config.toml
num_hidden_layers = 15
hidden_size = 256
num_attention_heads = 4
num_key_value_heads = 4
head_dim = 64
intermediate_size = 704
vocab_size = 8192
hidden_act = "swiglu"
norm = "layernorm"
norm_place = "pre"
norm_eps = 1e-05
positions = "learned"
qk_norm = false
attn_scale = 0.125
bias = "all"
tie_word_embeddings = true
parallel_block = false
init = "normal"
init_std_qkv = 0.0312
init_std_o = 0.00571
init_std_up = 0.0312
init_std_down = 0.00571
init_out_by_depth = true
optimizer = "adamw"
learning_rate = 0.00105
beta1 = 0.9
beta2 = 0.95
weight_decay = 0.036
lr_head = 0.00266
warmup_steps = 225
schedule = "wsd"
decay_fraction = 0.716
decay_shape = "linear"
final_lr_fraction = 0.0
batch_tokens = [8192, 16384, 32768]
max_seq_len = 256
doc_mask = true
z_loss = 0.0001
train_tokens = 245500000
max_steps = 15817
dataset = "wikipedia_en"
Each number is 128 + 24 x the weight over its row's rms, rounded and kept within 0 to 255. Layers, rows and columns count from 0. Numbers have three digits each. The size before them is the row's rms in percent of the matrix's.

# layer 3 attention output (transposed), 256x256, rms 0.0974, rows 206-255, columns 192-255
076:135124109166091107124145108201152132162109122109118090128069114105144142122142091109123177112122146165110137065096102166128146160117118109119134117105153148136103111182143098148123074110126126
075:102161106116110153095130109137157133081119113159124147148116162113079127109127133101134114139106176134105119158141119089121134125087140083121088125101148095108176113166091137147113097130145131
064:118145160098139137130128122124165113145130130127139121112150118157127080126128117178087171148131139144139138134156132107145150113124112128145105112154106110132137126138114107121185159118138132
062:127137149107130128148136150139126141118125131109125178133165154160145112140149082144142123162088184109099138139141144115138149168117122130102124193132117135171148100143109147133150114139084128
091:162134106094155142125154139140165130130117140141118078117075132139107079122121148117091144075112153154143169170132115107169103126080133137107142136165138117116118139133108136136139088087098150
079:119151121102136124125094129089158146102145117098098137117114119169111147147126153108107136112124136095134166135106152137110136092143118139101097136101098149125173159112167100150127108139124093
095:145121090104115092130110134159124131145152130102101132135137150138091129107155105140142102140099136094121155116102118103151160166115086130131088095070170164148142162149149129108087156123126142
078:134119079117124133149178164153189128138158122125116121154139160173132138140160106154123112087089101104147159115183097091162133157130099157125141074133124123107139128152135140137101116085127144
086:105138135114123131143112141145161133132204112089158121092139139123169124135189136151133124149082114098106133110122121135089146103190114142148132105132145117128124091142144132128087149108083142
084:119132093106126112150101168105148117156157136166136155137190150108167167131158181158130129136117058096108114117151129153106109114171076110131102084085129122118146130111146107136101183121107134
085:131132097098141110121145135133141178143125107120135127143138173120137111093144114121096149140094113106140165095188117178117097137155119155110140086122133118112168122154130108128086093101130098
066:125154129135135139139138140124135119129136116095157113123154114097141129151093177156136110118164141122118114121102110084132165094137099136135128105110120117157140154089157071160129145123156142
091:131141162085149102107131101136098119126092123120120110147126147106113113099122113120094105139137139139147133152088141138122128088146160144114099129109135131113096128127117101101135119173103097
069:118094170112121132115109140074107094115085145162093158160117098131124123153133179110090140120172154139115140150167131147116098106117100126133127135169102096130082097066170114105185108148124103
093:146130108123105120120162136142142087161120100113153098110100124125121123109122175111124140120127144149106165113141138111178139110117127104087121092151104114139125118144168124160116080099122156
072:106103142080109137115111095091136103124124135133151116159161112135112095124138141115104105140129113139110116121199145155136101098143089120132109100142115109119111169059155142102161129146107134
093:116113124154091156123185110150129151118114076100135111108104142154133112103130136088138151113152187145149170088159131134148128111132169147093134152165071089132154105124132132132114082088154134
078:121156155065142125113094149134122087120126134144166187117135183123114124131100139117107120154095116139119181144194132116118117102144165154120106136170107140121094078135140132132154141118092112
074:125160134161114106107042135100108150126142111113132194111167113127131175116115131113125108172097138095104107122144140150084119123169124148156126149118156152144152123153133124131123155154142109
088:148110114152100117126171134146125097124187101131108136129163135153197161130173131133152112134148130138155133116128107103078112126134126172144128104151137167125132090157128127087103138098067142
075:104131174140099159100108089132142153080083124137131091097096130091089095123121124135091175109153182141125111126114168132087109133140172089108126174137123087128114120121089133141092098137146081
070:141138122162128124132159132113149173130132090127097155132167108144124121167176112163114124122127082126161133123125134130100109183175119163146127138134126160123140122141086135091140106185140141
070:112120107161100113132103159095124129125168170155096146094105074147174149147120140165108156125138150131106172109152132161121136122074115116118137149123098125106114111171101117147144104093090105
110:156116113103162118138161141135122122144081159143108108161103116123082139125098115110121131118097111123110120143109142116156129184065098108129135118109165137129139149136125128125111112140145150
094:096125129122135120133111126095127113120186114101117133094129129159104148146118144144131097152110135100079164115134135104141149120127123112150087106126113121157149161098145138130151155130129138
085:099171133118109155148104151137152164134132158137156195151094139133134156161105139123133127120099093110097131096177155158126154122109113094129117093098082101103158086139101122168056137131180159
092:162124107089139124152094122115155099143136101151130139125119122132105151125173207116118122106126062128115149126125101141126106124114091087142090099129131137144146160101149165111137134121124154
078:114146114121114138114066120123168109122110159158157081115110123117125111113112156164069156127128158140101120161173143144112128145091128090126129148113168083111118122129118119173151120097105090
065:130110128114108112167174122187111133143147147130123076108141114138108113124138134145135114114161107111188126137139133110136157149106120105147148117133086122133137184105149119122123127130158081
081:116156127106115108118084123111133096090140128134138142105097172104114118136111153118126130162124185146119177156132125109104133076122139132133120180144122117111118139085133100152172158112123113
098:109132144103142105142081135104104111121115135099160166097141124089079124114083148130146127164135128145092140114136170156169137077149141126095127139148074083144115114127147143171155114122125130
090:119139154098129117137092139151119131136127148120131162137169157078121128132122130137151106157117067105129066140145152138112106111178138140132121087114148110123106090146137139144073151155133128
077:141059118143120120153180145095128107163179134133118115116126112194150169138156118101150115107168140121149184108122111092150163119120089144119123100169078150106149129070190148102175129125103127
076:133137123120144142138105130154129104122155113098157196112113116167141138135081138109113118130093087099120159104131118160148145138125100107120153090140115127161131103139177130122105116089149123
086:132134157137118132098126097122102137067137120123131145114113138148095128162075127120106128148106207135150176175141144108137139137083158123131096203150089102102120122098127130142117128130105117
110:105117156175130155104155098105141169097110089125144139114137103139169129139122149109131146132166167144163102125150138167102107092156174117126132167150085087137162120106093121150129111127147111
079:120175143110121115133144125122143105124115114144130080147140138137124116125173111163120147128128098130164139147119099093115145154132126147162094169128114193136090107111098154089146146156082171
083:129115121103106102150152138139106086176144155152105112131096099147115141136148125121117118103120103123119182130078138094121145138100094121120135143134139149135133126119173151114156134142071150
098:098131111183107147113121152101151129105172111132126207117144109159127129159114143134118125155128172110070133121151130120115159144147089115107139091125111102128150098162159132139141104119140107
093:143128154089135112126123109115109092157132153149094089139125126141107085125152128125107126090163146119180162134076130107091098096118125132098163146118142124109096164088188130110195138151084093
077:133157115100133157139094126122166145108145149126146080135092120111087110137170150116106129119132170159153144171111146105133113074113123115114152175130113096139161128100125136175142099115138149
088:139127123105123121105114128143126074114153155150113126154144133141110099160097162164123116138144150129118147176141129100125143137087117116156127155131151128120113162115138108114132184132094100
074:152147148084154095129096130113116104090115135124103133131163099130093131143132118119078159119152119136182157166108125128148101120107151180130132121156101136120125139148155121119192089126091097
060:114145136085126125129148114142114100148134142120126089141068157161128122113115113123126134143076128118109135129184096126169150147104123115146080147176120182133106109124092108091115120138149138
096:117172133114128169130077144109170153080139154120122132142155167096111117162109148154129116132143144118128080143164132105130123102119115138138149084104128095115148112143138111160101143118145114
064:133144151102130133132121111134132098108121136110144172103161109105104122153124116094113148092142099123113092107152172139157113173157164140126171110170103118129098073187115184097155108140122105
082:136136108145135140131073130086118109076205120112138123130147101147089158157126154130106109146124162151085141132113149091162163106102112113146096163130097079110170163107135116165152143119097133
074:145109124131126115138192124152110104136115117159137094127108101148130129079149133120081150131108105143142170129144108139129118180080123103121139135140130140112131124137151126087116108095090149
074:132120119152126145100142110181122120106137122108136152104150170114137103124048173132157126135101175118111129149139134124175154119110122117118107131120170108146097117137122117132064112105143138
092:163148121097145140135161147151147115140123152124125096137106140121101118110114106134119131120074089116117111157145110108162137179087124129146132073132186157116097128162105141135094110112135172
# layer 3 attention value, 256x256, rms 0.105, rows 207-255, columns 192-255
074:098176117140134168149116148130145135087112137157140134116164131158110128091115232138178122157132142117074115160137135137125111139128116093110146132118143158104143146160101151138150136138143085
073:152084139107157136115137118100150130129136158119106136147141150103125102105128081127122125113163162136125103129124119127130098063085148165148131155155112095170159149116108100095114090124119115
071:095120137142122131138150096136132164135153113102096128148138168151097108110110144152207135111146071094129136119151128123125143120100118127085123150152130148164143153143120120137136148100111136
091:148159118119168149119168125080157120092119133118100108150133114106117099108151124135092122068102122121125141136098110078121097106131139123075152134161142102110138142155113105121121117079125133
080:144145117092226183127105177102134153118125151099142151128137137173087123148098165111115066108109133147195109108104093156111118090116133130097135151118135137131110141109105126119135115102133117
090:181124086105141162136083148149127128154109100120126098155101126102133113139123132116121087150096126143156130130146153163133095102129081141151120126113143184119165131129110121121131160108126139
077:119122073149113113133159122108156137119138124083108101142122157085106135120130127100144120105124102150108135107165140122126084148110097131121130122127139159086154108117140138117102102141124151
085:128144125121113118072167080150164145106113124123142113139105173151166117126125112124133138154155082129139122111140144119142151095136135136181086114130137122093120081134150124158117172116116137
081:146119069116133093138153105133123145131133124101136103110167171129126144166073121103164123133110092137124106089153135138131106115115128118116148116134123128094146182133202139138121165165116160
084:114145048139152138107147134092136168127108129121134151134160147104125148157150127121127119127119123118125142130149159140121068125105141123072129120108133108127138103141128096119118076109139123
068:110148172100044124113122119123129116134122126123112141093126128127131122093102134136151119168151140173099139094106110160117149130106124155142098110116140196088126137095118129156117101115119135
092:126165168106104138102152100094123125118089145118102149134116116132178106152146140122094090159109183118159147146100140147113110091125142142116097151115133111102100135098058116136132104100117103
077:118124134101105127127160131089086052113117153142153178117125094143140113162104138129126121105140168111146124151142135094120102125118171110061130119147112144127093132140144144076144103132105133
093:117170107135168120108135093112125077125125122069159113129116136113112155123145160116096111127104147177117124149126056118133121114139112118068114118124130080115150118114139123141125098155127166
077:106121085104167108129130108122131084095157115151125134124107108143131096167109148118103145154110126103156157135155089115145111080108112095132131120185102098134134124118174117120158129108113112
092:097172127169101148111129102112132097110104093107156135131106132125125151089189151118119118138145146128129159153144082083136147156146164126102122145117128082111155084106146143155135105162139137
082:123167164104120130111171110131124119155089200115106149125166170140149138140115108138151092103113126155130133150187136126125153110105136153112121146146122122108135115124123133128135112165119098
072:149101152135149139091105184181119144180166098171144138135128133166104153126138094111175111148147126128160123106160153135140126124138118140163102124110137135194115132145118119110143134139140088
090:139113151137070091124180096155156118136131106138125115143095149133174141147153172107167113131154102157146103110155140095124115165115129132140094089136122167127132125118143132145124176130101152
076:094147153137116152099129107129148147100099099139128153132138103127126133143150149141103146126160178133096122169101128097125144109127175067112120168122107080135124106114090131157127136137129073
079:132074120167088090136115124103142162143115137147091116131102128112194092157160128136155129070139134113109111126108159153133112110134131101184102138142110131159118126119127162143092114113126131
072:159134121105151159138187138106066124113124111124174130113115145121125130159097093138121134143117097143143122131136141119126159126110123154093105138144106155099082092127115121087133145131103138
113:145124095108160129157135150114132141127140163099105103115140089094105140130104129085104131096063113097099134148098148143112070116121114107094145138139144157137117179153108105098115114093136154
093:134165106106174144133111128131124120133122147112120111114115198155098118127115152166146077135129124129120129108141072161149178102159080137156154144128145133150141095117151143175159182174123115
087:131178113152149120135117104167094121148118128115169144129169145154119128158093104112174101159107121170111141131156161141126136106102136100107153143112128131091142123120109139139096139189146167
094:156118099104171124116124147147152129120120128114145151108130104128100102133150152095095117094111088170137147081133106151137114066118139118121151116144120081123151190130181118052139117114132143
082:112122145104190157121137155119148106098171120141128095152139143121101103106102122142078157126144141120086148123130125096138137093142109100129131152148124114140128125138099093114143103131116094
070:127143119138134106135128146117137132131128157106083108115133148076133124144178074092092137130123181143131098156107117110129105146143148150145148124109116114129149140119175122135101114110123128
081:122192185098127173140141157111137088141104152170123166121139179167119108123141149158136109140139161153118114150135107142119152132102153162114114123130116155098181126121103137140151144135129104
095:108154133110166122150084109142103106111103160114150164130126149139117120094090152170123128150146096162120151134121061164132170085128126143098139117141109096120140082116143150185160109161128117
087:114137128108066089096139094144104155122116127113135135129159116100153124178062107107164148160142118099135125137138194163129112115104146117138103091139132125101116119142154129148097152147130117
079:140099104105137145167119131115123119173148146098136121132102200118116155115173137110138085096126091168143116121115095087130168146115099174101130132133116127116113163117171130153147119120105142
080:131129113124157132128119177169128097154137111090155193136134125140082167137077112137125067131108090153185098118142135157125129130129112150100098119123129171173103102121156133102145139140152168
090:110167149152171181109119126137146100096120138160115139102115124159135117140099161151169087135145154124146147174145096128119146149109137102119133149130124149118124055119060133154147142152109114
107:105129153160123112106140117101139154122110090155131142128129084141139156092150119151121165143180146101150128120128124095128155158144173096137137136125126073138144092107124140158122117166127101
086:120139166139095102091138106117143133120118145118109075116142160124184071157147131103140144076151137134091130115111135148127108111117139124185150136155109117103151127128107144140108133107105111
076:157125097112170123092149094148127111160123187097123134135114137124158149169112158125126081091105111144143130112112128131128131086133092128114106147129133144135120175133083150113135153074111150
095:122137107141143132115133139135110120102151146119158151123139150151092140110094138114162111156157110126127138151151100142147182142151119110080128107130124174154096111151151145099145102165131125
095:145125133082135160095141129121134113151128161119114147102129141133098086151149151141118129079150131112163135124097110100116099089120126165111162168141121120097116175139140151091116130086114098
079:148175118115152171097129147108150107085094138128163136141122094120109106091135177151092137112128126124152122132116101130117112125122114108135127108141139130096137155115125120129122113088140127
086:134143157088140142140135110126142073136139124137070102157134157132127103162098142135185104115125148158143135154143133134118124141125119127146121175145134169109145132119114106127132191148114136
082:139154156096173120130137160098136154111149146127110159104142131150093120161121087117133112106139145137169119118110094118122089118114124129111155119114111148152114122128138111100152077062107082
065:122150109149147112084148118116119175106115147127144116112102141139155117123150109143093143146104137089105114103140166112114149120114133144174147129116130055142145087133132110104106142154141135
093:098139118109110143146089136123120151077151133138140106139171150115097134143076106130180142168160146112137112126143157144122109147048126149131155095132129159102113131133185099129108133129118110
074:130095108140137099104114106142165141087149139132107140143131126127121168144137125098168155104169142179118114155115126104137128136097124161110129136122117109161074055180156158125136130141133091
087:125149113128161178161084137156126087059160122134150111120104169170089147116097162155168107157131107175149127126127075160141152150125117108127148103124130155082125116116125109152153123151110129
072:124145122158159118103155107119150095088107160126102119108112097094143117130171169115094101115087121165102135134135105130122111128136117105077124158119129112143119138127093131109123128106117134
083:109162120152128115128148106142146093110117114111089116126121105121145116108074119126158114179127135094158117117136111119122164157122129133113081128135161121091106050118122120155143147163129155
087:142132107148168121133127146102137118104139142107101111140145095083143114149122106105125133103083128127099105141129131140135074116118106123109117120130165164144101129165106108098096139069146158
# layer 3 MLP gate, 704x256, rms 0.111, rows 0-38, columns 192-255
101:096140148164148119123131162096151209146140120117143120111139106091124121142150079091122139117134111145127063121091102137110120129164130165096137118080146114157142129132136123081129145119135108
126:171176168091107122130135160113130136179126083161144047147183115088082140136156121132133131160088080125107172108116147106135150138115119126134120128117132104128148130118077131143117115120114139
092:154130104129136130137127110144138171107095116133089118135165115125138107116107141126151118095132164145129147104143129122153140134117170210102110099125134139095167112089149116104079130144126123
099:118106163134110112107096147133118186105104114127116147128160122125138105116135154116129120087140161106169145160145116112147138061092142130075095157118138152103179091101125122088157153078131102
091:174079097167143080138120116138116148116123119098113138111132095129156139106167096151091157121115184108118124121101108098123132093117136138133146141156130104146107135088100112104155143149129139
092:124107137114125136100114075167103126121128141114096122153153141114070123136133074124117144145102142127124099096133108143092134130171092163148103167121129173181118149127109117139155146122118117
108:162107148126130105142129124164125141123096118169121119165126139136125130118124089119067121115175141128141124140130156155057107114128121143140129113166130087124146105130121148123130101149136142
101:182120132131131130099122122145117113062085124121149104147125144196135120113132147130151147109153123156138136115114110150121117092182138193130137175132115126119124099136117143138157104104126151
174:145119129126126100089107133100132110086143133137099154102145097105132134139105156162140119147160123130140114138118090084109091125131121142120107154087140132120110118119116098070144170111106102
114:121151135139123092102155105118099124106156132157131157135116140143181138140088105119141132130094142143098124162128114093140137149148137108139090164134115161125147121151135142164106112124125105
115:180084127140142160155110182124174206117098172127133094121134137120054121104138134119123130112140107123147111154123106120144095176115109126112177135103147144114172112119159133081094130101150144
109:166137148095130158107094140104157182136168162147114067105152088091113124145174116172105135122099126108090071107119137087120095119155152125138143118072136120113141159138092112127094123129136140
093:112172117098107137135109147111140137130107104182110143141126111101123148154143083111115151128158117124123077141105112141126156152144110191132092091099120123110119101160121121134158150157109105
099:114086164126135103127129117127144149102136129077146099105107136170118120142144125125135140110169161151114056136134119120132144093134135099153163123101122057133162192147089076136116147093138099
090:105103154151138149109094129113124171147124100150128088177140103106153122137131077155157134122139114107135117139135069169114119107137133143166127165084150072150128111120130158125152137137119115
097:155094171144136100181142109164097097166114122110117091164091118125064140118115090093110097160113142123137118098140137155108087146149108131142152134114136114170142096137126133161157150125142164
089:116120129175126132180127102094118115094126165139123136132143092082155119117076137141145137109170108109135116127111099110122161150135132158135120105114137139112113127128141116141174110111146132
099:152116145110123146134157092113166139105103064116143125165113110152131135153144157109096123148151105134107091133139103120130144141159097153097097144123126148107107149144128130177147122166114125
084:154099112125150113161093141128133144144141111100127080168162151127135115145146096141080124119158149141154087096138090152078109126139141109153171124116118108132133160102177091108147144114131102
103:166108164063117129126143136156100147119157147126145138116120085145114139125134128126166113119130120090189119132139085117127123117151132210118133150109132159152083106131144133109155129149121144
109:151134129162140101117128129137117139130130144099118096136131124143127095145110151131170155079128151141109117077121109134133106168120125166183105187109149135146100144133116154130106167152128133
123:089171125094157135117128133127160151128166118188109112138114077104133143119098126160141172103135164137107072085128157161127150111131125141149178138106122167112127141127095107121130142151123078
111:145079129123167143181191112098111093139125156107123091126139129154103136112123143113135147060163072175111143102121102138114111108140176081139141137137121167135112123135108146135104084136121151
091:140131145075118110139129159137127151172136111137101092150122125105174147112107107070123137125134128144122096133105091117115149073132100143151148139164135158117103122142141093171121135161132125
097:130096130065087127106175123166125097136094128160176142169118141120172159136144099086143126115134090165131153116097139170140141125120167116123120134131103123119107165146093129152120088145145151
088:172112146117139107123110146137143146126203102136132099096142143135087148128175122117115147122176100134083109112151113135105092140133151100092111109072146118105100116120141075108125191123121101
094:110134065109178144140162129122144128145143142127143137149077131116129152128145128094085168146108105173090124134122157131134106114130165092117134129170122150137137120120139142120160110121135148
080:165135103130145109131130151067140126104087062156133125160148137073107150106190120150129105110097073156121097120102118116130147161155122132104116128101130149136081140120118136174141107158142116
097:085132123154117108110116117076131147128132137129145115128189152112141074108175095158072138143116105152119149134148109173101109139127115166145156131069137151125186145140132125135130116143113142
090:136160136114105128114141161107082120143049127126100101131118107128089102123147086130099097134150086159139121169121170120170096152104137148132141150147124090127131119115101104114133097127124128
084:164042115148124076134073134113174159090097157159164122133129142134089129110075137136121172078143099134159133162133140127108131102076114134146172186150117102147131143085159134123155152132139163
069:105096099166134095116118118135106128145118098141109082121125066170110149134096141115120147131143137127135099143134119109105124128133097090115105136099116120138113162136124094153162114092126121
101:141195143151092138145112116115133191131138136103148103101177114100119089135150092148143129169116101132149073108105098102086095129166122149146082112134149126085119164148152119103162173102136102
088:125138142128126084151137161119136114116140090124158103103125092135141147174132128151127127148164118128145108149133130125136083104143086127148130097105122125106120138121094132195130149100120155
092:121167128126148150060110151143142136114170126152153156123151151161096201123155102104121078131107143131141107155127137145107099144121143152117125114156162110114143120092123076097118137094092144
106:113084082168182122109115134106151109118114115090141093117079163125139137165157168099129155141137140120129173162111097102100113120134135127130093117151117114100150117099132088151118117082137130
090:115111115118132120143132130102144128117060125114102115169098120124119138123078123111159123111108103103086120156144109114155163169119134130110125102081100143153136164111117152141129116131143137
110:152147142118129085141144141139102152123135134110141103123148172101098093113116101107118109148123102100102121159130073146133127188156105166139152108127140124130107139122167119151140139143129114
103:119145129136127122108108124124148134144121131135116095173132150140121111128107136108156136106096114107145131146111118115109177112164120168122141138102116138090132093145070092169097128057137145
# layer 3 MLP up, 704x256, rms 0.0988, rows 0-37, columns 192-255
098:156117082141146122156144109102116113140115083108174161132172159165144108126127125120141128137101138105120109104135158130140136115131158082103157096111109117152113147077175142126107108125123159
120:097154134121126092171146150100108073140184112149170153125181155119117111152141146163119195152106105101099119071122115123089102137115118160114115143118126131161094135110160164149115119127124119
091:109148169168111140074133128174107169102158190100143131114145128149142175107131099103129121173174105114153116122110167146119123118135144111138093114160119107110152146107126127121152156147135090
097:133112119092134116133166079155146097166116108133102149147118193160122095101132141149147094105159153161165119176141052093108134126136148130142091106121145144103120147128092117120114130117127115
089:165133158102153137112121137133140140120135165139162098093143168163153139119116122079143153153171127108198169148138097109105155106122138107081104112112126138100123114102141115141129124124135089
088:131119128096145129142160108116088177148132155122119130086141124131118092119112114130145187194150131110126085129106129162138070119148146145130119152181114161115116133113151118148127111116133098
105:168098135100111148128128173116120126092137107066124166111115116152129125117097138108165112166141128180125130125148104163105132110124136098127133109116135153085147134156127096136143131132119133
110:122132100164132144151115145092101130121131095117114123080178090129141178128113085152107130149123137144133102086131172109120149134142141109128146141105130103083172098119146156146054186149119094
173:127145123138163147130156135132147156155137122081151122147098156110131166136116072097081151125112118101090153117126115135140158135139117112116149098160123115136154142148114160139137141144154145
128:136083104115147100165141126173129137109091140152109099155146149164117111174160114129073137108156133106113147104145090115112139065127128123164120152129117130146156158157136101144179127141138157
120:141140128167124107122102156115106114163155090115127171106144109125162118155141148144132135143116114122106114074103095120107114064149152116139098138137118125169105117142158122121179137145117129
104:117134168153119161103145151131114130148155095115137115124086113122119112119124097117125127135162104158129103097113123112154095147092132098140108090131125087142123139131131143133165116083126105
091:119161107165149102094102101102138102108158175142083130121171136143127136149101125136133106160130159121152163116158086113121098100139114149141101146094129134138147158093160091110130141137123098
091:150131152139173140102118063107115155158135133120154119174095164113111053138130118098105099139129041169161107157132125159126123106124143115174121147103129092121119154110114111140129171098124147
087:117153142118116120146091120112110096145093112151082125116134122139071125158107106156124091146156124146162123134131079105141112142115123122114114131151139116135099114098182102141117126148121153
096:142136150057153135123117153136102112151150150161116065132135100114109172143130090115102140119103117118145091144106132149108136139134085121104114129124141147158146148128141135087113185145141079
092:141142106133170110171150116129132077123122146161115136122100122102135159146109109140164125105162174104094094132099139069109120151116152148155143128100127164125143129132120139115090116160132157
102:128170113161141111074136105108131119127134141156127163157117117117100164143142101140151122134120144145125145126128126164142150142109125158127168136134101118095117114110120130149137104129117135
101:134123107076127130121097140139095138151114130106144139129127154116111115144087093125109106121164128126137116095165096135081117163174161119156130119122044117145143122105138099124150134136075110
104:122084104101082134162112156140160083129104120130149136139091163113076148126119119122115106144124126113137123134121128121129152143123163128141229145139130143121102089143066144136112119134145148
109:096155174101101096118103105114140136147145092147139164102119130108141101180115121105175142121098135125140133126114095118137104141138085129152128147119160149095132123147126098106127149151115111
115:157180159154106147111110151146134108141113123096110123158114135148145124146158140141104146162155127139165114151146121110133123097137086096116153117059128146119104106124149095149110137118098140
104:117114103080119114158085143130141123155148126110109125133129172098145122117122135135110121141110118151056105114177106082118104158121111114143122128093113082145145139165125129166114172120127131
089:123117105150129135133093111112088111144153128128125142160125128112146170158107180162125132155116103129136137091132103150155112148176136109154100136121120130117136098126115080170113139132110120
095:145122144099150089157104126108121139140145121161119105147129178155154079100125122107139125157091100108106123106163136100111198143139069109118130134139111110157132154136189167144087152103133154
084:111123136124141112109114146140094137166127165126123149126139166139085141102098082168153134135120094096152117137125153145118123140179123116155147145124143121148140128142107146103137149175138094
098:138155161154120070144116135137057123165128099135119149132136096103109112133158107169157101143141138154105163125110133112137150111079084130131143091110115105133105160143131088134140134151119156
083:136120124119122113124119125151131145098151089104109120152085120116130118163154104099102142135088157115130134106132134143143153088121150078140134119189104111111120109110115153109107131137131113
094:168121131142104078141132129180103099150093147103139120132119156144105194085155082141127111135152165094090124109153161136142147147130173127119135113146122106154129120152124123129132137089141184
095:144098083101115130142078073085136117121145134111176108120113123103155121140153102136147189095111167113149125128146140092101157108098163147117108119062147122104126072135091135122121133154124115
077:146095068063099089101132106149156131133088102126144108136102156134163123143136127117126100058133139129144117066146110139100111158146167128113099107148150091176147124148121111137109134128103132
073:115107137098118137126122113108126107128120111162096130162152139132085172096128131109105095137131086159167130144135102170152155161119104077139092141131123144135137153151128132133148141094125130
108:118193111129138150152120127153157131156121128166141167085135177096152121147130154122155123139152127180113133119121158110085111105141164108112075138139140090109118112160133114113121172144125136
087:080138096099144108143157102111144121136148123099112148093153135136144125112168140171125144152137131084094148153143137127125078126138134111135129114116136149109163125136138132128082119079140089
094:164100119093109074161082145142092127120108128144137114157134128138120146121144137139093145121099114116126165123135105096118106141136078132117147064127111152108151159102149150113078131126139065
107:160170181147138185049152113115144112146136166084103121122142119104160102137149111135129126129129145154116136113127127108157130132146143119098108148145152167111117085144118121100122174119114115
093:088103179139120125094132076177124149157077156115118118146071135134170152097089155111117136141107099113093078112131132158127147155105123129102109101122114136189122148145122137141164116121135145
110:118114122124090168121117158137155120163152126127121117130147141145128149141145144139141128162120120062117066149129160091102068128131108105121163095089137138169163140124161121104096178126136137
# layer 3 MLP down (transposed), 704x256, rms 0.0992, rows 0-37, columns 192-255
095:131096095150126139095169132133156121142169123081149150111148116125157165087151114113152142106071138118091158120113144141107152142114168096124134134088106111146140130106136130114145150110144144
119:143093094092103162151098100111094139170127156138135155106101153126118122150141138141079116084139173112146111114101133105095109139115101133119172109149138112120108140157139102163123111138121148
095:172158108149090101124142080137120169181120096132144138109119116188131106118134091114166140105132177117137142134137081123084083103150146100127144147104154128127139111145129119133123106090117117
097:126075076098115127145117148071142138115096170152115122101091111142102154130158147119121118132145091118120129120111088156165156145097137174135169155153122115088142144105109128124133116171116131
091:140100157113142137118098106148127164098099155139136112118157148148106104101167060124131161119199139110136139103117049099121105101151111128104151101138123132151132123140138146161158117118140113
089:138124127112149117144114131132112130111150103069130142153106123091180087154120152134147144125131137157139119138122156121115137074154140144093143121186123161128120102138134094087060122129122091
104:122129182116126152104102115122093113104120082095128131092129136116117096123111139109168134156074134125111116155145126127177115129150132120148109122084121140128151162134143156110108157116117149
110:124121101148149128092079133072121141127092096116101115113194107123120092134116090133146147145126149149144124144139178122096175121120124165102143101160143116049124144098105163129124166130114113
146:142129146129109109113099127140114107084132140152111142113162092148119117135127169151150101129174135114160129142126097115110093128133127141115107157093133138116100137141130120084124155125112084
128:101156129095111104086139125074123107122175115115144154092123108134161134117078136138160165120106151138104109126127155112139125180108122123129088117118109127116142095108128141142119112121109131
118:129117141174146149099138147098157130115119145110122135125158126106091127110128137130104157192157183079150113130156100104140102145104160137123089141122132117169125133132133124121118160068121105
099:172185181133139140130131125107124147124115099156156096101071131131118122098115128175120088121143122147103073128131105133143073137128147148151144149122129171150145140125104121103148127125124128
096:183115130094105070165100089116102132135128137122154126095079102145157135142139107159101138120214124163107073154122153157122142124105111123151117127178144155097126116147112075119121161114134155
086:146125123151138163093080135107146142126115114131158150149117137092127104137095106134134118156153111141166114144139132151165106119123155125172102139140157109118107129127121097149137113116132112
085:129152113128108142146164141168105102111139144091130103128106171154111125145148124184127121144184159111131125103133113104157126153116132144092134089129147112131114114150138086097167136139125133
097:125126163117124122148132184081121121104132126151158116100093148121148129139108129101108153122110107150110122096163105180117136143100127075175177145154115108140146118135096128124125124130129099
091:118153113101197152100151087127150111151121160138136160133142177144152153137153101129140102128123117169105154129133119120107113090127127101119088157108127094131113101120132107140156121188122192
106:150123093140164116077086162153089117133109134107138148120158155025162125079123083151149125153138095127107153121134158111154110160150147123155113112126135142139147081132096155082132116136124133
108:129152140112142138122106123145129148115110161130132141139137102136113106153109114110131151106152131143125103116160127132090120140148153118159120155136027117145157125104142113140101136134031114
102:134153130135116153142147177172149108172114127140091128131071090105127136107139136130127138135159123127077150140130102142143120166139129149107129120110141121107128141157133105098132109114114173
113:099157156139171131082127140122093119086115102147095182145170179134166101101149092147072113106101170161125145129141101117065107118157074119136102083122109118112166131106146113116099142112129162
118:121076126156094125134133090119135103105112120128163086121118153113131150137148124164195094105150083111098148140119139128097118088136101131075181119145134136153111131180168116178151133104125130
103:156103124111131123117147125126115094130123148125120107112165123166114137155153102145095170084119108121083146124130068142113084095160179118109131120183119152137127139142070116096109130149133139
092:175145145134179115124148152178107151103112147127093177117133134119114139165154089180118114114110078069141123108139112127107145110169079099152093154134126112140129127117174129094182129127129149
097:137159107121111135114127131106112115116095163128157098150110144154164114149175145103122108111138097127107109100122062184100139144125154112111122142121128110118082157148128153141124150131139161
087:063140129104099105085123112146094164110127090112115097163183117103095146122150159129117144120129119080171135141132108147102147143142140130144167151090124138176121158162091078113104107125115155
098:149124118069171170117129133127113074129140152151150100144118112154120154147119117168146096108122146139113103112149110097121121117118088132094170156139147080117143172129139158133101122145129161
080:132153077103113174121133105125125113153126160124126128179113143111144150107120114104122137155142119077133162141105145168143080162133106143160112162158117156175108170105136092133118141116131123
091:104127168134117137169147076136141078122147110098122092200111159153169138097100110128125114108153113133129082122119128143093178103133129133164141160112130146113146092112104132125104096085128147
092:122102158121135145092161154150121148150119149157105122148101115134155138112095144123129130151116143103079154105092099150142108138092121126145148147152138190129133156112126110179117140137117113
078:117085095105101109137110131142143153123092144132126073143141161159147129122160163167150122077130101120121141127111113126104128092098157118121116128140124092139159103069181176159108162183144183
072:099142147172089136144129096088138149140150135141102128107103140142137106096116117104110153119118110091156142135129116140057122152108127108143125128167139134137166135115096141174145156122112158
110:112131101148108129119140118110127098135163104139108137094169109108146147122108192163167169123120128126117173123148169076128141097115142114113131152158118125119131136154131091172100144126113156
090:137103090125123133171121119097137159115104117144102127123172169116170097129117113124141137153111042133108117111134146095146130143154126134168091120123136149148136139170132129133110149170134122
096:162137092094132120206123090146102125109127146148154104155116123125091129132161110125042118117138111114108152134128103105136152121128082164134107138158118107104123122149141106144113161137132079
109:121106135165154134090130108133111139090099151093134106123105125080161148162102183127118131110139145148141149099126128157101122157082090121158098103105136133123161137140138171128131136123126100
093:137128163117136141120108148128142132112104115122096119120134156149134168089133139076096107078119140136127107104128115133178160135118154147098123087110126158146146126145129098134145139140135139
108:190190112167139111118151139165127120161089169155119117107130151142156126142137101178111142162092134144123099105122055157088147186146144100160198121131132142115090130120096132154148092147148111